Weights of a small GPT-style language model, trained from scratch on English Wikipedia: width 224, untied embeddings.
Each number is 128 + 32 x the weight over the matrix's rms, rounded and kept within 0 to 255. Layers, rows and columns count from 0. Numbers have three digits each.

# layer 9 MLP down (transposed), 896x224, rms 0.0983, rows 502-539, columns 112-167
083147137127105197095119132084144168158182096108182133104156202120170129134140137109148137189086139121095138064151118168208117108118114116100125132193097136130132149088
123128118134183109084126157164082057084141146139118181163129116193143085160127164175101171162119177133124121183097177145124125131148122097139088179159113132130209167146
117117118074114091133130167131124144109130080185174200115164155140120137156075112180102097136111140110137101132190122087154135124125161088117157151139150178178044128102
148170138138132089077094140113120123129144129086098109098126097078099122160164114113064172070133154133137124170123123131139141101133087159128139139125112099146101118099
084127180167129145079107107155102136114096129137106147150111148085155138144146157143090158116161146123084103094129093049157099123134118107105074151130119162103205152134
160120105186132101112104100139170129118162131148132136133180140103117109127164171146117128066159129114140142095153115132119141128181121165108108124096130126143126204147
091166122191183146104094122146155143115156165078054095172151094095146118129140113145109112103188148138150099131123135116125117094172144030122181117141143117142157188075
135131142127143157091155132137087093102110125148131087171108099086109160133105190089153145182126064062140120130122119117112068111120129140103121142115141087096113111135
126128196115162091164129145128056132156173127150119120085133141136104120074150113145128193124118089160143191152162119090100199174125180139119139155087174090163116147155
077164133179121088125151181149122080149113096108125098120059144075093120155129063136180113160146194130158145081119105162079094190124133144159079146114116209136084127102
166103104072142125135130177090182132138144143187117127137164112103107140165076098167122136186113168109171155116118148140129186113127150089100132110186153188126098092138
169167141148171179114085119175079083112114122127077153102105196150159123168212138089121152077145149097120136100074134120136101167147123131178082108154162102089073135072
163124162129117126134154178160129114139115138177165127127099108205114148105108120101129140139147125120158098119201166141154168068107148135118188143141107102130091098098
134115138120083110148088139151104151065116166120123133136090152121105174125100137101150149177119142090155158103178142142096136121118088131174098166145117163181136088079
138139155119150126085115101175160099154146174150146093120128186078142126096123141127161124110099130122124110135098176168137128118087103125130144130052134183140104110136
168080122066194105140134131132116117044155159171151141164111159105125155180174120128157100129130137091119100177106110185206185154122084138151126131109105133149180147111
138142099160117151109095131082249143138171088161118149114104131103137132151156120111172130148131114090116151163230147139103079133114112100160132168137124157101144099166
120125132171131086171095160156092096141177111148155142124140102099110152154076155174143126097148111133077103158167089138139147117156104078128111116138084162116091104130
167103103132166060102158106105131167092163113196069124121081087164126169111176128178110128166107155147151138081093140074156188118082111082110109051188165147174134195059
128197093109091133100148148113138164058167141086106085128155158063129180074158136130125088137150113110143157140132125108129085110129182103160125118162096126187177162081
106111149172113119169148087181155126131114147154118138118094124118142177120084105139140151169078183158164142163156115140214149108147151089135031186133137136180133162142
127122128145155126165133064121148088101136130098059129117180112117068133133107122138131154110133119177126124120153133115133112179131120112115145115170173089133131159096
079124119172125152150128153143121103067091053104219117176152129117125136150087109086076119143125153131134156136167157114113119189120105147138092187096112135128143175171
142208092138123142185163096183115148111163160073144047175089117066127115091140137096092131156141140122134162152137068157117141159191124122097106151136177101134111087168
128139154154128137034118110105151144169077096203097141093122069143128124123163103132162155205114081109120143123051132131184121106086089153120120106053155109180131083143
138132167142142093122108095089086098122131115171176121124125128177129182117149073135206136110087095086099127149093129147170153094137089184143096165117142130176065099120
118123123104134115140049127111156171133103088076110097081126104155081128114145126143138222126132111141120147107104169161083156202125156104145131102140141102133160114127
151104107149136162177094118137116092173148164105170082130162113113114131088115162103115128150046115100137135081084107130102146191156144092103155109119130146134163138110
081082150113104112056124148136097127156141164093155137153133151131171145144103051158082032120124152140062085137203120129141171064131145142095111105110142226072165085166
158155098181145168119106092134143130108115072097139221160113154114103104111072112073166153117116152108143164145104080166027188144182148151136053134116152077138152158161
104091172143110132173203124192158125126124062114066095100148132081131157171126146159171073120109142154131055136113082157132145189194092201098123115166116144133160110150
140124154071111139145172186137131115124125088155151227155146158097139146140126174190099112175092135142144140105114104104105087131184093150159152098117149061154152130158
084176125093103123102126086101130133107179206071125106128183112154097110156115141153108105168106116156095158121176107153076125165117137092129186140109161094067147130117
125144137111107105112090152132138163151075168147093134203110078124119107089105147149097228113122043114137176133060142161108140052106101103114131126156165135076140140074
115075119148115147152105147180179203148125118155106199145120137116155145125152137143168081113178093131166140088143140122111084117163111128102192074096108190084135130089
125136115175134106065154142143182088112156180158152141097137104126177113173130084108087119121132160096080121107096162122103153145124113116133123129112115148137193139089
112116196111193102127113113103140141125111081094219142154090072088090130130121039071116167168133130126176123155159109074156142157124146130125100143111118098147141090132
100128097104104144091186162128091136098079102130159110110086137153135123208134107116140170164144139108143161123122138142130177158102169117121141151128168110149145108177
# layer 9 MLP gate, 896x224, rms 0.11, rows 503-540, columns 112-167
122183193128129158148153107101057145111111154143112111205121179125120046134145096105152145183157105097183115169151135115166114102162131117079126090116125136107153103122
162128071065168134094121155062146152110109183162109137089127146180131150068136162200135139139140066148165121164171085103121138131101107135123108105168155100162121105137
165128123099150126128090107198163102110119139183090126115112138102103109127185153080126121108099109177091113137156187130191167172122147118113138098094126149150121184119
135100093141085161115122170082138078122087144143117138132132137119147103128117097137148155141108162181083101094089152164075136125104126105078144123134158122106135108129
137187112108082169148125091104110155146160113091133145162166121125140101099103109091103190135118124180118079194136087146156157106137156116128152087094126115113152124139
146116151115142124102154140141084155128102150151145057083156129023151091141158143105127123109127127182158128118105196154123102108098127108145134080161066148120150125061
138203156099151155149152155108089095119143131150136122141141058131114124152137134097143113131155086116136122134130104140069145153162110117099163122109139124133161132159
165189118156086081090141131135134124100136171142100092126058055113128148137116150192134161114099191092118065094110071093084221118118093129122153121188124149219205052209
154157089191119099124163137130117162107122102192121132176125077073146106099181143132114148129073109145166125116116108124119123164104091153202147082181137173107107101085
099132150126131138129152119150128150138025143163100118114106108164130109132115149067123153108167101153128180095126084062130115144063116163099169108060138061133159148151
147168149148090100135132087090107119069125108121100183111169074138180099149144096112143120110154140143158170123204098154104134167091136100150136135134148144088163179122
134114154176138175128074112112079139159156127128164087143100116203147093156085149136151089075067103175163057146205128143153129102126137099139140169118102136149115150111
113101125132092114151078135127149136114124158168147114100146143090122123111121069175142119119123144110150130149162090142203136071127135116171086177164148116138146184109
070137197122108114124085112213111151127120118093115156157131153139151130149146096146156114177126101167138133187153147088134174144163119093113163113125096201094101084106
111101150151153175136116094176165166135088144127112132154067128139165146053158130115192106118128105176124132038177098110126101139080092137106138118132125136118136114144
086193178107150155130101075167097128121067130125142137132130097114065107167153089097104130164102089157111102197173176113100171080153142131122147148129144146085102167130
130172111164132132131108143089081154124153102096150110088142075116134185081134126127159147077118149129100132111136160100080121120156151118101128101149148190140048112152
159134107136158118135108129099176167168117191074073150135154162089168082111146090168133137088152130145082206176131180138107142157148108160144176128117076162136112129130
125088173161153159181114129137081102097164144221073151115100147117071120091156165102167101132116163093152113130085100151172137181068173194143126128181158236107105183098
160104103078167069180123171101142130163112154123122121112144070164133162134082131166116066122121109122160122142093098100103092157071121167171132093134112130192136140176
106135172101112083099106065092118146168097138153111136158105117083159138144133185114115123131099101106120130138142126133146060150153120141111108103167134133190134115118
103124160163162126141103111131146053150104039098182156098093108130150082145129104049169097099170133116107106100136137096138114104137173123173157163150112142076155074133
146150121164163128182166116128101113085140156209107145140124137156089099134072123103182179113084119105077118130143114135057162117186144165087108158148146140092133117093
081115127083101108180071142140181104123110200076129117156166143154148101149177135115059140119138135097084114171104140118105130111127105157176143108161112131099104094149
152120154083158104111124152122133151116116173141109156062102122092095072130169151066146152095155135062066115136062070134168159077146087185072113110086159153151113145137
190143153121087144144157139206155118081142145085178110150136157203129202141172143108122120089162201176104102134152140123128131103116102097169151116100151107135122107150
165093154106136113117118124155137163108165149140104100120086179086119092141144074124102167118114161123143188156133160173117124115091152106111133108123104129081116139103
107134163209124169192152139122138115061147083071079172116089155188148129104148068140117163096114183173107107056094090107095135100102145179241112161073162103143168135153
149126132130115130084115138175186135119155148137179146138119111079079127155145146086111124161113210135155169147129100132136115125116147157139136133158172117177145153094
185195154128118147100151122110108097171101125130112125124118093126097197151107165124143155100101168087118077128089166134149141122123096115121131125084124130119090160114
141061204139172112138099163093181122110157147144120200194062165135105146149102089154170186127156170042114090153084131191134191144119119077117052121080101069125105175119
142064193115168086137137088148134102060146159100130083155165091159101187150118157138089128072148179130102174147106104092124093112139179187121133143100139146143135150144
083144120061146134090148112094097129148070196063143195125137135057051042121125184133154168141118212147137200133062150097118117129141120115193151155169125158088193106179
143144076131109138153163102099079179144106169155124135159153137098124130158117127135174171174133132192133110172154138091125133096181075173142145090144113152126162126103
123086124103150138109096168126168143161147129142105163079091141117098128107145148101121121037112116162076133126144136125114120137172180115121187136089174133082101122085
111084112146171137146071077104079144163138194122086170128141120168132144154144113120152115103140165109109103121094117086072130143090128148064129167132193170131079185108
089169137101159162057121124144108157090123155160112175196151156096113108118108097146145124086098139122087186083145149107136093115111148122117120107083095099097208121097
097109201108189092154109121140112183107149104184138181139108120106110119077116101116137115198157172117126090152126106095140129142095177100117092115085168080069102105096
# layer 9 MLP up, 896x224, rms 0.105, rows 503-540, columns 112-167
116081139136148136118151157039059114124135122176154100243117159141119102120105097134148099105076134099124117061081174150154154160077111114110114150119155133156187148096
133148177144148090104102093117116107178096115112115169074107118097170087102070067066096091139115147156157096132088125162125157108141114104146122042187119115039168157118
146149098137091126165172103112135168118152062123140091121115114100141101093143097120121134099116127123159120073135144100130058136124110150121096117129140112137169134104
168122165185154123102102074141165121134112178087155150150081166112109127098110138095107103147156133106149098169078091115087120112154167129094089133075110082157111142167
096080098124152104196138132109137158106197100138105109120176118108121124181160148155138124127145124110091138082124082125111125161117192144122132052107133116058141153104
128165117090099111161134094159180152116127091092076123127144137142116177134130158096145160086111118134134146136223109136136182086126094105104108159116131160045128114189
154112079120089136144096135102101152127131163121104111109135172099155127112124099109079102148100174169127070105106100093146112101117112158132122136139096120181129133160
142088116165104098145114179088176158178138083058120134119134133185121088104100105072119124155133052156127126133146114112114107186049119081147129139065094093105110142028
096171166137152157096123135142098090119138169139148052104123145131092148145151121135127115140176122176109166148099091066113090149198123138123168150123152166145089069110
151085124147130099085114125130099136154133124148050118135124129136086123108126090091134139090122095070067109152156128151165079134146163120106100078170080105131132064149
177101163131100184112141168110110109085136131074112123096129141128158097152143201165137167158074104105181161134073125069176185161161079083165144184146181124131194186117
153161074098148129081115118167092121155145172156058147140120115135154165096066153184110149171107140082139098077100093144151165151109118114075087147153156136075115128169
124132132141142135111129068116128192134125167139125087174190107153115167178159108074179144209139114116100148105149101135144135131112119165113135115176122182152149141106
120103132173153114124114139218175104143102165201162119144145178116150095120108143112127125105158096153075083132120062146138140166144101084121141126130157158017132089169
123088136139155161093123125064203115154142173137144106112091164172097095104157135159129116121141119165081078090121095151146092150197064165155133132093154117121195167087
160089126150108152163106155071149132102109088171142118188162123132146168085048086167170117132166108155169136180123108170071078154218145054081095184141140107143167040139
178207140171122144153193178096175080132160141101179170129169157114124086150137148120157184161137129117095152093096148154160184155080088105050111124165195165120155184123
190143103137138184094138093145077113070172090106118148075099122074106129113163105195163158134169140112077200163083181118127103124128106143152158063094125199085143147075
162195150140082086134120084098105153103137174129092142120133098207148154149162095052130127157096066103158146129128120102103103146151174106161078134123097148093125114098
121101097121082070163100069134131124065148134146122123159104116172111110125152094154117124156099126133091183117083143122137134129116107084144134144095153172135137166110
108107135130091139142097067129080093160160128121150102118106151146097149138129130115069114144119146104071150099090146157138174155118085094140154114124119097150092136177
132179147121150116103132144118128093150131144103142164157106153106145095149103155076121165133163174116125117127109103174128131079161174142121161137114168174137129110127
085172152153108090137151118111075137121103104190122130142145120141129057109107094166139110138096184099120135153177059130126112122111134131059099155152105136091140103134
131107094197219108059173141140055117100036111184134113127132125139147090108094131108077084137153151157146127149113098084114078136081148179128155094187134168144115167113
180119119052176165153141146147091167136137176130141137124167143110155129125107075063158153096125123140114150131138125152176142112119103101179134115104142101137144097105
110070114115125178118065133113135157161153110144162134142175175093130119121127134162180150137081078126122147157130154110152111095106135107082085129083119122132131162191
073128124155154148152169144129122108108095114131130107198159138187100122078120084164111119162097070184101085073123101104108199113156134059123136139161083104154150053143
102098142149164140146147146073141060175181095081076100171013147135165103062082176136060104119113215059117148174118117138147151128151142160143072130110126117132156088139
108133158152164129136124135181125160096145152134146195166164094107149159135103135086173157115108172112136138086119089073113122107133121125183126130135130093153095132151
101045132126139125161187188140143093108167144111114175141094189107157187142140115092099098113140187167127145102120102155108129128133096107129140119112072109174110118154
179194059173072183088127110157131095157102120078107121169134181135138097064160121132073104116135091154119169123119181051133170111127235132114139098093180165126131149097
106154182144148095085119141115147150158132157100104162144101128168169136126114115184092156197165094141130140119100140150093151119137140161141083110090156116107142109165
048143085143176110126159042124073105202114129111076140250184107100076144177133179119130129095055115097166170109054088150154144116126142135197142171155178086110178146165
159205190140117099130110138137146098101092081124155122199146135089135142177151123104139159125161124107131168165133081150150114171120133159216166134118185113145053192133
147155120100120121177082123171101184083127090095133152109140150120132101081148081123121125162137095138189091139134086156152121099170137090139154109140133100097157081205
108156147181158183073156123114122154143128073109138167104118140139120118105101084157147114113150098133109084111161147151175157176118128125185098056131152125130133121127
124133109130108119189103086096169116138128171116138104135124104177169165109140146162077093177109098121114132109095124148175147130069124163134087141167148119119093092136
147138164120140121162122115141063188138168106131097161130086139129108096134111127187102070119181181096139161119178141073160157173106118080062143111117138092102164137124